config.toml
hidden_size = 192
intermediate_size = 512
positions = "rope"
tie_word_embeddings = true
extras = ["capped logits"]
init_std_qkv = 0.052
init_std_down = 0.00679
weight_decay = 0.087
doc_mask = true
max_steps = 3337
dataset = "wikipedia_en"
Each number is 128 + 32 x the weight over its row's rms, rounded and kept within 0 to 255. Layers, rows and columns count from 0. Numbers have three digits each. The size before them is the row's rms in percent of the matrix's.

# layer 5 MLP down (transposed), 512x192, rms 0.11, rows 288-297, columns 96-191
098:108145176125200122126116120089159098105133134131181092144109083145137205105129192117174073094072137161108082102108086157134129162116117036153128078187107112092099127100149155103148164086112083116128090131147093122117127170072120130167110112132160183119118183148107122148181122126117163149
091:126193135085168162124135105111150191135092075100119114100097153086140090203166095126136151171119112060137143168087095100104135179166157128114078154154118109147158125085122159158149083115102137070163148147122142141151077136113106110118134186123106108194114144132083122128144163142112132139
092:145091216132090101129122049093112054067141114127169113113134154115180114093177155165126168089152090203102166142151127140126136146114153065154161194131202082119140108164169071100086067162115133125075154103106123104126105159093135133141136124129142136151094101122150111125101108107097126160
099:157091048125052138127103126097085111123154188119122147123131145131119123155068202127134155073151154159151192172171143179157150176174089095115113143119100087140142155086180062104129137142166146128177154144045084150091139185089135165088096105098139141129161075112157123137107142174132155093
098:109119155107195159138136119137090117119155162071111131206103142106167158132127122111080132057105162147133135174094156112096138163128113086055144116116127073139112094126065083113086109110135073098147099035085198100149120129142110106180074098122116125101138136138150121078166185114165107167
096:144119100132111113128173101126111158153085105106140158151149142121132125109179130095066113137133095096105140146117158120208158121152121116110063077137101139072143145086143219150163111130093094140144154114168176120092144141108139177101152151198087132177152099064169162067148109133106103108
096:107081143132099062068173103102161215099165173084118108129137142157176145098149115122132114117095200173137137068143117119115171071080111150103126110137145154160149167121137132133097103126133086131150127052090125111146070110126152116138163152156123154104103187170126175103118161108145139119
096:114124135075181148209111113175111131130118116147144151125105129153148086109084184089137083180158191168171158143162136105129123088116086092119086110039103081087139064088189171144091185140135143145096115175115124159131118166077126092091097165153087087150124133118151118138161107115118151115
104:114113151152089153136053057138151133110072113171065041093145146117156080127158123151161158137176152096119129172067149101112162179159116129117172204111117130137120127087145051142120168110150116144179109111134159081102156133196116140191140180117165077141114116134071123170085140099098117169
103:165157106135128148168137092073176152074111120119152144141141123118122084114087142107145045134116131108132116115128083200126119164120145078152119141176088110153112138141102099140147131138094134080109155131176096121179147106087162143163131182095122158112206087104078097165066152111148159189
# layer 5 MLP gate, 512x192, rms 0.122, rows 289-298, columns 96-191
097:086149102128141193129119146102125154104082213139133139123145104125096137124118115050089129169147180092119140148107168063155192164143094147108141121103163169081095143135194172110180116137106154098147076160102111130088176083134123128177118039137106107146140175121170114157180211137143103143
087:111169115098160126126191143141144177182091129180091133139104106091069150124132059121097118157115189086148157134119134163142090103159129116100116093089075109148167173140101140137124160185168164166128122090148065169126140127111138162120155114166147142048119137202123202110130128124152105165
095:106123161141065091146144136141082078118072104187100140144120139159107151131093102142127164140166191129089136112096148111147080094109129159146104110123134119155122137092206069105206141132143122155131140159110098114134198122084125171089126133121159132087136140138123135227085092177096178103
093:177089130162136169170125103132093149114098151106112123091158148159093139140166103100133155093068090092128097193183127201169104166112160173147117133161117106135158195154183157173094147143068099054126148131117098123064110134133098172086105120105157122140117143085187131073169101129123184104
102:169147072129139160119147123136097210164129110184089160152155127134144125106092114105114096096089113142145106138124148161171140119058129144109093104088160148096133096106107149158204076153078165143142144086112098108068184128121085145124174175120117077136136117108161164097129077104159119159
097:091080111151133158176127127120146148176226105132090108115165172170143111069153132085129135100112169159118096092201108110112111090134171123109075065091145099159185111109143122136092121149121091162143142035086126110062102104126107146121115152171117147099133172148167132073121171117118098103
102:082175145167120115147149145150132128145101172108109060149133155140135084127108126109125106133110099080118069149141150131139125096103127087058133147177112149131114179126099076101100126106140101125102108136150152149148150161153123132151121151090102136139201170178109135120135127090161114178
101:076146151119116201112120089127134130134097156127159149146089125054175127216173159160159088138097128154124190120140108146120140188151142086193118191113142147093068121137166140132192120157093136169188142139128073154118107073156143146149122119124165130146162121112154143113144110164044165100
095:154173093139133163171096098111132121111140144117064089120138150165100088115119164108116125154088143148125116131181100140113159132108155077137081103155124128138080117179064125158146147143096145108167175177157034080208141105148134121159123130121110157161146129145103154186086145128133097195
106:146121134102145083167112162133121132152157153105184103088170138169157125160136101125069122121110120132107127088143142046081194087167105115162114073102144104082132168138139133124134088145177133116236132147108088166123157134125067137161123182108149093126127166160115092077197171109121117114
# layer 5 MLP up, 512x192, rms 0.119, rows 289-297, columns 96-191
094:096132132147147090168125137121170041098101113179188140120120105121150129141187151139125141097178102119136098140107180121087208111100121123073131104149165079080103111154136142127156129038144086160114159110134122126088119163132163130110060116174164160137108102192095160062150064146093106113
092:149070110123185162146082131123135180130162145095112130117124142164133094128163092118150083126067168102110100060124108127149135126108120222157129151153088171175161131155152178171103158130141111179144124186081066160147127121168109121140142190150095071123135146089129153120120110179098152070
093:075145174147148110152117129099198106145114090187103146096158131080133108099084097125097136164168130096119141122069168071109131123120144064117147104127130177110145165143070132162152130177123125102081076127159185090115207061107120152142140121104124105136067146098102173169145091138137099130
099:128120105169123071175143148152115108200124081124111114082122140196118120168099165161168123144151128096132111121162086148128145139141105143143104124085185180152175132133155112095144161137142161137114206167175130164106199138141095145111162133142135181200132123100115117131120169155149144094
092:116120129139193093088133222130127094136117116162091148136099180153099117139128169131162100137115129128160160075093116135140132102140146169080133119102141037131131141122104092082092078198079117143154134133158150149097151072166112110247115155115096126139088114115110136162063131183106111147
096:108162093150156086161117133142176076148097085141122093150162156069119064177094157123125090156121112116126118134117076164079060179228135125132170162115096086146099097144128122098144159176156123059125123162163148148114074140110145110171111135122126084120136123069131054181090088171116130125
105:133102098087107129102120156119139137187108095133145144116134098072124101113138135118139127133133137161141068182094088143148081140191109078101151176097172146093159128115099166126097158064221173185155148152106153113108148155139157174156129129189145152109114063146146159167159122157086097110
107:118154144131180134119166179115089112151166068165127093125164088123163119064161166180139084126072107161143115145127158127175177142118101084085214151109143108188141113094164114126090088181088146127231133149146177088171083112078190181100084128123126139135141137137118169104135116089105099091
102:150124151178103117191073123120105121145056103147102121168069115111146151160090141147174109156078140131122146100063166095138089084076117111117165115116140165096101117162117087185083111152086154115093128106158091157117074129062114166152121164063173100123120077124165138125129109121152140156